{"num_hidden_layers": 8, "hidden_size": 128, "num_attention_heads": 4, "num_key_value_heads": 2, "head_dim": 32, "intermediate_size": 320, "vocab_size": 8192, "hidden_act": "swiglu", "norm": "rmsnorm", "norm_place": "pre", "norm_eps": 1e-06, "positions": "rope", "rope_theta": 10000.0, "rope_fraction": 0.75, "qk_norm": false, "attn_scale": 0.177, "bias": "none", "tie_word_embeddings": false, "parallel_block": false, "init": "trunc", "init_std_qkv": 0.0576, "init_std_o": 0.0144, "init_std_up": 0.0576, "init_std_down": 0.00911, "optimizer": "soap_variant", "learning_rate": 0.00942, "lr_mult_qkv": 0.4, "beta1": 0.95, "beta2": 0.98, "lr_head": 0.018, "warmup_steps": 200, "schedule": "wsd", "decay_fraction": 0.56, "decay_shape": "pow", "final_lr_fraction": 0.1, "batch_tokens": 32768, "max_seq_len": 256, "doc_mask": true, "train_tokens": 87130000, "max_steps": 2659, "dataset": "wikipedia_en"}
Each number is 50 + 12 x the weight over its row's rms, rounded and kept within 0 to 99. Layers, rows and columns count from 0. The size before them is the row's rms in percent of the matrix's.

# layer 2 MLP down, 128x320, rms 0.204, rows 0-127, columns 40-79
100:62 38 42 46 55 51 47 39 36 15 56 55 67 40 58 53 53 47 50 58 66 48 60 50 39 69 26 55 54 51 54 56 52 49 57 53 48 49 48 36
101:52 64 55 72 39 51 55 41 49 54 60 46 22 52 60 44 65 67 45 56 46 41 77 53 48 69 49 85 52 49 50 62 60 55 44 33 34 47 19 43
100:44 33 69 55 53 39 41 44 54 59 38 76 59 59 31 60 35 65 52 58 49 52 49 75 43 56 52 62 45 58 40 26 31 64 57 56 61 62 62 42
098:38 53 35 54 60 56 52 41 42 56 39 54 60 49 54 35 63 55 59 52 44 37 50 55 20 46 62 44 45 44 47 74 43 47 35 48 54 47 64 42
100:71 62 56 66 55 54 57 63 50 59 33 46 29 65 36 60 54 36 69 49 54 44 69 42 45 48 51 64 56 41 53 68 39 37 55 39 46 60 46 49
098:54 49 34 63 46 64 60 46 45 51 25 47 73 49 56 72 71 49 57 35 63 40 33 52 68 57 58 72 58 54 51 43 40 50 59 55 51 56 42 53
097:35 42 44 77 66 35 69 42 47 48 47 64 45 62 50 53 53 47 40 41 23 44 43 40 48 45 49 49 57 25 31 33 44 61 47 38 57 57 41 44
100:36 47 63 40 58 52 51 42 54 65 36 57 43 56 61 46 60 59 41 41 47 49 51 57 41 33 38 38 61 31 63 54 41 54 53 37 45 53 43 66
100:57 45 53 48 56 64 30 55 55 51 35 44 55 64 17 45 44 32 44 66 35 45 57 51 56 65 55 41 47 67 56 64 53 49 51 43 34 32 62 41
097:77 45 58 48 42 37 34 29 67 54 43 40 49 54 38 49 77 49 55 43 55 49 34 55 62 47 78 51 54 63 36 48 41 66 44 53 48 40 44 52
106:55 62 67 46 40 44 48 56 60 50 64 50 53 53 39 39 72 44 28 53 38 60 41 56 46 38 44 62 47 50 49 52 61 43 58 47 67 38 38 61
100:67 73 34 57 59 45 62 35 87 50 51 42 46 63 63 52 47 40 36 58 38 67 37 29 49 29 31 45 60 62 42 51 57 70 48 51 38 69 34 42
102:62 27 35 79 53 45 51 32 52 50 59 44 83 48 74 38 62 53 41 55 28 66 46 52 37 50 29 61 44 41 51 62 62 43 62 54 43 48 43 43
099:34 62 35 48 51 55 49 42 56 28 53 39 49 68 41 55 45 36 51 41 68 64 51 52 31 54 35 38 51 53 60 31 69 38 49 69 38 64 29 39
109:50 49 31 36 44 49 43 36 58 46 46 34 29 39 37 63 59 44 69 46 51 49 47 35 49 41 55 27 64 59 53 58 45 63 67 61 53 44 36 54
100:51 62 28 39 52 53 45 28 42 45 65 34 43 44 48 57 60 46 76 36 40 34 55 37 38 61 54 61 53 37 74 32 50 57 63 66 48 58 61 82
094:43 50 65 53 44 62 48 46 51 48 36 53 56 52 58 65 52 32 59 48 59 39 62 57 56 43 65 52 35 48 46 56 33 50 56 36 57 60 57 70
099:39 39 57 45 45 42 66 52 48 63 58 61 56 51 42 46 47 56 47 52 51 55 58 30 63 44 40 44 45 38 41 47 21 56 59 44 42 33 44 51
102:69 50 29 54 49 61 46 59 42 52 40 52 64 54 51 56 60 62 60 46 33 57 11 29 69 56 45 56 32 49 34 53 57 44 71 53 48 57 56 69
098:70 50 60 48 62 56 39 62 70 44 51 55 53 52 23 40 41 35 63 17 52 49 59 55 68 51 59 45 54 62 54 37 49 68 37 53 38 48 64 44
091:58 50 56 51 60 48 47 32 57 41 67 57 43 54 40 39 46 37 62 46 56 35 59 53 60 56 52 57 38 48 47 61 62 40 51 67 48 63 32 64
106:38 61 60 48 58 57 47 47 51 35 49 52 31 41 64 38 52 59 50 61 69 64 69 75 36 48 23 58 56 56 45 32 48 39 39 52 51 75 50 54
093:77 69 55 51 37 60 46 41 81 60 36 56 59 63 44 46 61 47 42 66 60 60 51 38 46 56 50 56 50 58 53 52 48 62 50 47 64 59 39 57
096:42 29 63 66 54 42 50 55 68 53 44 54 41 40 47 61 47 44 27 42 56 45 58 72 47 40 60 42 55 54 58 60 56 44 41 43 60 48 65 36
098:56 58 65 56 46 67 51 52 37 45 38 57 64 51 40 37 56 31 61 58 79 63 62 40 50 44 46 42 65 53 55 40 22 36 49 51 60 48 58 74
100:41 47 56 11 41 37 53 57 33 49 43 43 56 55 59 59 55 37 59 61 46 64 36 23 61 47 39 69 58 42 31 53 53 58 64 29 63 68 45 28
095:45 77 59 60 48 58 44 42 68 65 59 60 38 55 80 50 55 50 57 63 53 68 29 58 48 56 47 45 64 46 17 43 55 40 37 46 62 53 30 39
090:47 52 48 56 68 32 48 68 50 55 40 43 59 28 52 50 73 44 64 49 57 55 41 45 56 54 40 47 38 62 66 41 46 67 46 23 49 65 35 59
104:44 41 54 55 61 75 52 49 62 63 41 47 34 46 57 42 63 61 44 48 66 50 53 43 48 29 49 31 55 64 53 69 27 43 28 43 55 48 59 62
107:57 51 53 51 49 56 55 42 41 40 43 28 69 32 47 74 63 50 51 71 50 54 61 69 52 35 53 50 40 57 55 50 49 28 54 56 73 63 33 39
099:53 40 59 48 58 66 44 51 71 48 47 57 59 38 42 39 57 40 48 72 37 47 54 58 57 39 33 81 49 72 46 64 56 53 52 44 60 34 57 57
095:56 53 46 31 47 37 34 59 42 47 49 64 41 54 49 48 35 54 51 72 63 40 60 65 66 44 39 71 65 56 37 61 43 49 49 47 47 53 27 44
090:53 42 65 58 28 51 64 69 42 57 44 52 61 48 49 39 47 42 62 71 40 40 51 58 44 57 68 47 50 68 57 68 41 44 44 52 49 38 47 45
101:59 75 37 51 74 56 36 39 44 45 62 63 46 43 68 63 60 63 62 25 47 56 37 30 47 47 26 51 42 45 51 53 36 59 59 43 51 50 69 44
130:18 55 47 48 62 48 54 44 43 38 76 12 68 72 64 45 77 34 61 63 68 44 59 26 44 46 53 57 48 58 51 36 57 48 54 38 28 60 62 60
100:43 60 49 58 41 47 57 17 74 48 38 73 53 42 37 38 46 75 53 10 36 31 55 58 43 85 59 68 61 33 38 54 54 42 63 58 60 58 43 55
102:46 50 59 61 56 38 43 49 52 32 49 37 47 54 60 66 59 59 51 55 36 51 39 42 58 53 37 30 49 54 51 58 58 57 67 47 57 47 44 51
095:54 48 63 49 34 72 46 52 43 38 68 82 46 56 47 47 56 63 67 46 72 63 42 56 71 48 58 35 48 45 34 67 55 40 73 35 55 20 40 60
109:46 65 64 54 37 38 41 51 46 60 47 52 37 53 49 53 72 21 39 66 31 59 25 40 45 34 46 49 44 65 27 63 48 55 54 44 53 58 55 61
102:43 34 54 45 50 59 19 38 50 62 42 47 29 66 44 50 36 47 49 62 55 39 37 61 75 36 53 33 46 36 74 46 65 47 30 72 74 40 52 45
097:42 35 53 43 61 73 49 38 33 45 57 76 67 37 51 51 53 44 30 54 50 38 39 43 48 45 36 59 56 33 41 52 60 42 59 63 45 51 59 39
107:47 41 55 31 44 46 54 50 29 53 65 74 45 44 55 52 42 50 48 54 54 43 49 52 43 63 47 39 43 61 53 52 53 35 53 62 54 56 51 63
109:38 52 35 69 40 59 60 55 47 58 77 54 36 45 32 45 73 78 62 43 59 54 45 46 54 44 54 49 62 52 40 42 36 43 49 38 69 34 29 61
100:41 48 50 36 41 55 76 70 37 62 35 64 63 66 46 41 59 44 54 51 69 30 73 50 64 36 60 74 57 46 50 33 41 27 47 48 54 59 50 54
095:48 63 53 59 69 57 57 44 60 51 52 43 33 40 47 55 45 45 55 33 65 61 62 32 34 70 39 54 45 07 84 34 41 54 43 58 47 52 47 30
101:42 62 48 52 74 53 52 39 63 48 29 59 65 38 38 67 41 43 40 40 41 53 44 38 46 52 63 49 34 65 73 52 42 37 29 65 62 46 45 52
102:41 40 64 45 41 68 56 59 35 54 40 64 57 46 57 49 37 51 64 60 58 48 42 32 42 44 60 55 55 44 29 55 46 56 44 59 56 54 55 49
095:53 52 27 35 60 40 40 43 57 49 51 66 53 41 55 08 61 51 61 43 31 46 40 58 53 33 65 65 68 62 49 34 69 47 49 46 38 46 59 31
102:57 53 61 52 64 51 58 66 40 77 64 41 54 65 46 58 42 39 53 46 52 45 38 39 49 33 52 47 28 63 61 59 30 45 35 43 40 34 49 81
100:48 47 50 50 58 42 43 48 46 79 46 62 39 48 51 61 52 74 47 57 72 59 37 28 57 60 34 40 56 48 47 55 42 70 69 33 45 50 60 46
100:46 48 39 47 35 34 44 47 55 58 53 75 38 59 35 33 37 49 76 36 40 44 58 43 28 41 55 58 51 56 42 57 68 68 39 76 75 59 59 56
101:48 57 38 28 45 43 43 62 68 43 61 76 62 57 34 51 57 37 72 53 57 41 32 70 56 43 67 48 43 48 42 56 46 53 55 66 48 45 56 36
095:60 44 21 56 59 38 32 38 56 50 35 60 50 49 45 55 50 54 60 47 56 38 50 31 44 41 58 70 44 58 45 08 53 59 47 31 61 46 50 64
097:56 42 54 48 44 50 24 43 66 80 47 55 37 59 48 51 71 43 52 53 49 57 45 60 54 54 48 44 35 48 70 70 68 73 61 52 56 42 29 53
100:52 51 50 49 34 37 57 65 57 44 48 66 35 44 46 56 42 49 66 57 71 39 37 61 33 54 28 60 54 45 46 36 49 59 83 58 38 34 44 48
098:36 55 51 57 38 52 47 51 85 45 41 42 61 47 71 49 40 43 58 51 37 55 58 50 49 56 60 46 71 45 49 54 22 65 61 49 58 61 69 21
095:54 52 52 55 60 45 42 30 45 59 61 53 46 44 46 60 34 76 60 57 66 46 45 39 52 28 63 44 49 70 56 53 37 54 64 60 57 41 58 56
095:92 62 50 51 49 43 61 51 58 47 45 63 41 32 47 49 41 62 44 35 64 58 62 48 51 48 70 52 57 61 16 55 60 38 62 58 38 47 43 64
107:29 50 48 36 50 72 40 60 34 48 41 62 24 38 38 32 54 30 40 51 38 57 40 53 56 33 52 40 44 50 48 44 36 69 58 42 39 21 60 50
092:47 57 57 48 45 57 46 49 55 41 17 51 33 59 45 42 36 53 49 31 47 59 59 52 29 43 38 52 46 57 42 51 54 21 41 54 45 36 61 73
102:41 47 65 46 71 69 46 54 34 51 54 57 32 73 71 37 44 35 54 38 42 41 76 49 39 63 47 46 12 36 66 53 65 52 46 41 51 59 54 46
094:57 45 54 45 69 40 46 54 48 84 39 39 52 64 35 58 40 57 33 52 63 63 51 49 50 41 52 47 52 61 47 59 55 44 47 37 49 36 72 68
111:52 34 46 37 30 52 64 27 50 69 58 50 38 63 59 51 38 29 66 43 54 48 59 34 58 67 40 45 47 39 48 49 50 49 72 55 50 36 55 48
099:69 21 41 46 51 32 79 51 64 41 60 80 53 22 55 21 59 66 37 36 50 33 41 55 45 69 38 51 45 36 62 38 40 62 45 62 54 51 55 47
102:40 66 40 59 55 67 53 37 53 32 53 59 50 21 52 49 51 44 51 63 51 43 46 32 36 55 61 54 56 61 58 57 36 41 60 44 82 49 55 45
096:45 64 19 32 38 39 72 69 41 34 43 50 59 57 52 76 45 50 66 55 58 51 53 54 61 41 34 46 50 63 51 56 54 44 34 47 76 38 53 35
096:68 51 58 54 41 56 73 46 56 53 54 63 53 49 56 46 50 66 47 49 50 31 53 45 55 51 43 49 42 50 73 50 43 45 38 56 54 34 50 44
093:44 80 36 63 46 60 54 47 23 51 57 44 37 37 43 42 58 45 55 45 55 49 62 47 30 69 31 47 63 47 50 49 65 68 58 47 49 53 32 26
093:35 73 46 43 54 41 51 49 53 86 37 22 75 45 41 47 68 45 52 38 46 65 46 19 40 35 57 52 54 42 49 41 56 52 59 68 37 68 26 44
097:42 59 65 43 45 63 77 57 57 70 56 56 60 47 36 51 60 56 52 59 48 50 48 55 41 59 38 55 61 52 38 49 59 40 70 59 37 53 46 74
093:46 70 31 61 36 59 46 39 50 53 39 41 56 41 61 36 43 58 40 63 29 49 43 58 67 59 55 64 63 80 54 33 46 63 56 59 52 52 57 66
095:52 33 58 49 51 44 46 59 45 38 39 56 52 36 51 68 77 60 45 45 41 46 45 47 35 58 47 55 56 23 64 48 61 51 65 49 48 40 52 32
103:50 39 70 48 74 49 42 60 80 33 49 42 66 57 50 56 57 34 48 42 46 40 71 58 58 62 50 64 47 35 61 72 53 47 45 61 56 57 43 40
107:42 47 68 47 63 50 54 62 28 63 37 44 31 36 41 37 45 48 32 44 33 73 62 38 52 35 53 53 66 51 56 56 64 39 48 26 58 36 56 46
095:49 66 49 35 44 43 48 67 66 39 56 62 53 48 52 58 75 56 40 37 38 44 36 41 50 68 57 56 50 60 35 49 45 92 61 19 65 33 66 75
097:59 61 27 52 34 49 43 48 47 56 62 32 45 44 54 55 62 56 45 59 65 75 29 55 58 47 49 54 43 61 49 56 55 63 41 64 39 49 47 61
109:56 70 22 52 39 35 45 53 46 69 44 39 64 59 48 50 38 52 64 50 73 45 49 51 55 42 49 43 27 36 46 43 67 51 49 49 33 41 72 46
095:43 62 27 20 56 50 45 38 58 56 50 40 40 53 75 58 50 55 59 56 50 53 45 50 71 55 31 68 63 70 47 47 53 45 42 41 51 38 41 35
101:41 63 47 44 88 43 52 38 52 47 57 56 28 54 49 71 48 51 69 39 32 44 80 58 49 43 38 48 31 57 51 51 46 55 47 48 56 56 50 28
101:49 47 52 33 42 72 45 54 45 50 56 48 51 51 56 48 51 27 42 43 52 47 25 34 77 52 31 46 56 45 66 44 64 48 46 41 49 60 42 54
105:38 49 54 41 60 74 46 72 59 34 40 52 44 57 52 31 56 44 48 42 42 44 67 53 71 21 42 74 48 58 47 42 55 58 63 30 43 50 58 52
108:35 69 54 35 58 53 64 53 54 53 40 64 53 51 49 34 55 51 53 39 62 51 33 49 48 54 38 56 60 37 60 53 45 59 47 44 67 43 72 56
099:46 56 54 59 76 43 53 49 76 34 36 51 41 22 35 38 49 55 35 63 51 33 42 64 38 52 37 36 46 48 47 34 48 57 59 64 34 47 41 60
102:33 28 51 45 29 26 54 29 42 50 48 39 55 58 44 51 34 42 52 51 68 54 38 41 46 48 53 72 64 53 42 24 50 52 54 76 66 35 58 29
094:58 66 43 28 27 37 67 48 29 57 62 46 47 45 76 48 45 42 49 48 40 58 57 36 46 49 38 35 46 57 58 45 69 37 72 46 51 60 50 28
096:52 52 50 51 47 47 49 42 67 57 48 63 20 58 30 49 45 54 45 49 72 33 52 63 61 58 41 54 38 59 54 46 46 33 52 65 35 54 44 58
103:54 43 68 47 57 54 50 62 40 53 45 63 53 83 52 71 64 66 53 48 66 50 36 30 50 60 60 40 54 67 48 60 38 41 59 61 45 65 40 41
098:42 30 68 53 37 70 60 52 60 56 32 33 44 45 44 60 39 48 65 37 35 55 51 41 49 50 56 46 60 50 50 50 52 73 53 41 34 41 46 53
099:67 31 57 50 48 41 48 54 45 34 43 67 55 58 63 38 41 55 30 40 46 69 37 35 56 48 69 52 52 72 44 40 45 25 39 59 59 49 74 47
102:66 66 50 42 41 45 59 57 58 49 67 62 51 62 38 62 55 68 56 54 50 37 62 41 41 37 70 52 47 70 32 61 57 36 23 33 53 45 56 47
100:46 51 36 29 36 59 34 46 70 49 34 23 58 58 35 39 56 46 41 47 49 35 48 62 46 35 50 44 64 55 37 50 46 32 49 42 18 59 75 46
101:57 49 66 67 46 64 34 51 24 64 28 60 47 47 58 38 67 39 73 53 40 57 54 49 57 27 47 46 73 46 61 59 48 37 16 47 45 58 64 18
100:35 45 72 34 56 57 65 31 55 54 47 43 47 54 65 43 71 72 48 51 53 44 70 38 40 39 55 25 52 54 48 45 56 39 48 58 46 63 62 32
099:53 53 31 48 49 64 43 29 25 61 57 30 51 60 32 37 60 61 63 68 29 36 71 60 36 49 54 60 49 51 57 41 46 24 59 26 69 65 45 41
100:51 54 63 54 25 52 60 20 51 44 40 53 35 40 51 48 34 52 55 53 54 54 38 52 48 54 69 41 46 51 56 50 64 48 51 49 59 42 35 52
102:45 68 51 52 54 66 41 47 70 63 31 37 76 77 52 59 29 32 56 60 50 45 38 45 49 55 66 37 40 41 44 43 47 42 33 56 56 49 51 41
089:47 63 62 57 56 47 54 51 38 68 29 48 29 53 51 41 61 30 36 34 55 44 53 37 25 49 48 33 33 33 63 59 50 50 54 46 37 57 78 49
134:44 78 47 48 44 57 51 49 59 44 54 43 30 61 46 62 49 51 51 36 67 63 48 53 58 38 57 20 47 55 54 63 57 46 59 25 40 61 50 37
101:39 60 42 63 58 34 62 24 33 47 46 67 49 73 54 19 63 22 34 31 66 59 58 44 56 46 22 37 48 51 48 65 63 60 68 28 44 42 37 73
097:45 64 57 51 45 30 53 46 32 35 44 13 42 49 66 70 54 62 66 42 52 39 58 30 70 56 53 68 48 74 53 44 45 32 48 63 59 54 51 47
094:50 62 29 50 36 56 68 58 63 49 58 42 57 37 73 56 51 58 47 53 51 82 29 58 35 35 61 57 45 39 39 31 42 54 50 47 25 38 71 53
089:50 42 32 55 34 39 37 52 45 48 30 79 52 50 56 58 59 54 48 49 49 51 33 41 37 45 46 64 62 40 56 60 52 51 49 58 56 51 38 40
101:40 41 47 36 57 36 57 44 37 39 58 65 57 41 40 47 43 42 49 42 48 52 46 68 65 57 42 71 58 38 48 43 74 54 64 37 59 40 41 58
092:52 56 37 32 40 36 36 57 54 54 56 42 59 50 72 36 26 43 56 23 46 68 55 34 61 39 27 49 58 19 66 44 57 60 55 44 22 65 59 42
105:66 34 33 52 47 63 52 74 44 42 50 57 49 47 54 33 61 58 55 48 37 62 40 20 41 64 55 64 58 75 58 51 64 51 51 57 32 46 72 73
097:55 53 66 44 49 39 73 46 33 42 53 45 54 46 55 69 38 53 26 65 27 55 76 20 46 51 50 34 79 41 53 58 55 42 54 40 53 65 64 75
102:41 37 48 45 46 71 49 60 57 50 52 45 78 53 41 37 59 49 37 40 48 67 42 60 58 47 35 52 49 50 47 56 57 73 43 35 55 67 45 28
093:39 44 53 64 47 60 75 55 21 42 40 49 37 51 54 65 38 41 36 58 30 50 43 40 54 39 37 62 44 62 59 61 62 50 34 65 45 61 54 66
097:42 57 41 42 45 44 58 58 70 29 76 75 38 70 71 59 50 51 76 67 58 51 64 51 43 56 55 54 59 52 51 68 61 27 57 81 54 41 46 58
099:37 47 38 51 44 41 39 34 38 34 69 41 32 46 45 41 36 59 44 60 52 63 33 57 36 40 45 47 32 36 28 66 60 44 69 68 64 59 45 47
090:57 68 48 27 57 68 36 40 52 66 67 31 39 40 55 40 25 48 30 76 62 54 55 59 48 35 30 39 60 71 57 17 40 57 61 32 55 39 45 58
103:57 35 63 54 55 75 60 63 48 45 41 51 47 56 52 64 55 58 47 42 41 39 45 51 56 59 31 45 42 56 46 38 70 51 45 13 52 41 48 60
110:40 35 51 42 42 57 68 35 69 38 56 55 34 43 23 66 39 33 46 30 39 56 56 59 52 42 48 50 46 51 81 32 52 61 54 45 41 42 39 58
098:65 51 57 52 56 43 37 39 31 50 33 48 56 55 40 64 77 37 49 70 48 61 50 56 42 47 49 34 30 63 34 33 67 67 55 44 56 54 77 39
099:59 58 47 60 39 50 37 41 35 35 48 59 49 83 44 29 45 24 56 56 39 55 60 64 58 49 52 53 62 38 58 49 45 44 39 46 38 57 55 51
120:53 58 33 54 51 35 58 47 71 51 82 45 45 35 41 50 55 67 51 14 51 37 73 48 33 69 45 53 50 49 35 56 54 34 38 39 47 70 52 53
096:38 77 47 55 58 67 39 60 68 49 28 49 68 45 14 49 28 38 48 49 40 68 43 30 46 48 46 52 50 61 44 58 55 48 59 37 51 50 58 38
094:36 66 38 43 51 51 49 39 57 54 66 65 59 48 33 44 75 53 81 32 68 47 54 44 30 66 64 40 54 77 51 24 53 46 39 51 65 75 56 60
096:63 43 62 65 51 63 44 57 52 56 34 67 54 34 69 43 51 37 40 61 52 60 50 49 32 46 52 48 64 46 69 44 50 35 38 51 47 60 21 53
103:31 62 56 61 40 34 33 47 54 57 37 52 43 62 41 66 54 38 65 53 21 44 40 73 59 60 61 41 47 64 41 51 46 44 50 28 69 34 52 35
108:35 47 51 48 46 28 34 41 40 66 59 22 45 52 72 35 44 42 37 38 75 34 42 60 64 86 54 61 68 39 58 47 67 56 48 62 34 38 55 38
098:57 58 65 38 51 24 67 44 69 47 53 51 38 51 39 45 28 51 69 26 57 47 42 34 64 64 35 67 59 41 47 47 49 47 70 48 49 72 37 34
092:64 41 62 66 49 50 46 55 68 46 62 28 58 59 69 53 49 44 48 59 71 55 60 55 18 50 78 50 42 53 61 38 50 67 59 53 58 68 45 43
100:59 41 43 41 54 54 48 56 59 51 54 45 72 46 67 51 58 33 47 55 49 71 40 38 54 52 62 54 60 51 62 36 34 34 35 41 57 61 49 54
101:55 47 39 39 63 52 40 38 70 48 46 49 53 52 42 64 17 29 36 49 55 51 58 63 62 34 59 33 66 53 52 33 37 47 70 45 79 53 37 59
101:68 60 39 31 50 57 37 66 53 75 45 32 62 40 41 64 56 46 70 70 30 58 39 47 65 44 47 25 51 63 32 49 48 62 50 56 35 55 50 37
099:54 44 56 51 54 48 67 55 66 64 38 48 38 60 49 52 67 55 56 39 35 76 36 47 53 40 41 44 99 49 42 21 36 55 41 47 61 51 44 41
100:60 47 28 50 37 49 57 66 44 45 62 50 42 68 55 35 56 67 66 46 52 34 57 44 50 43 43 47 42 42 46 42 67 33 54 50 58 58 66 47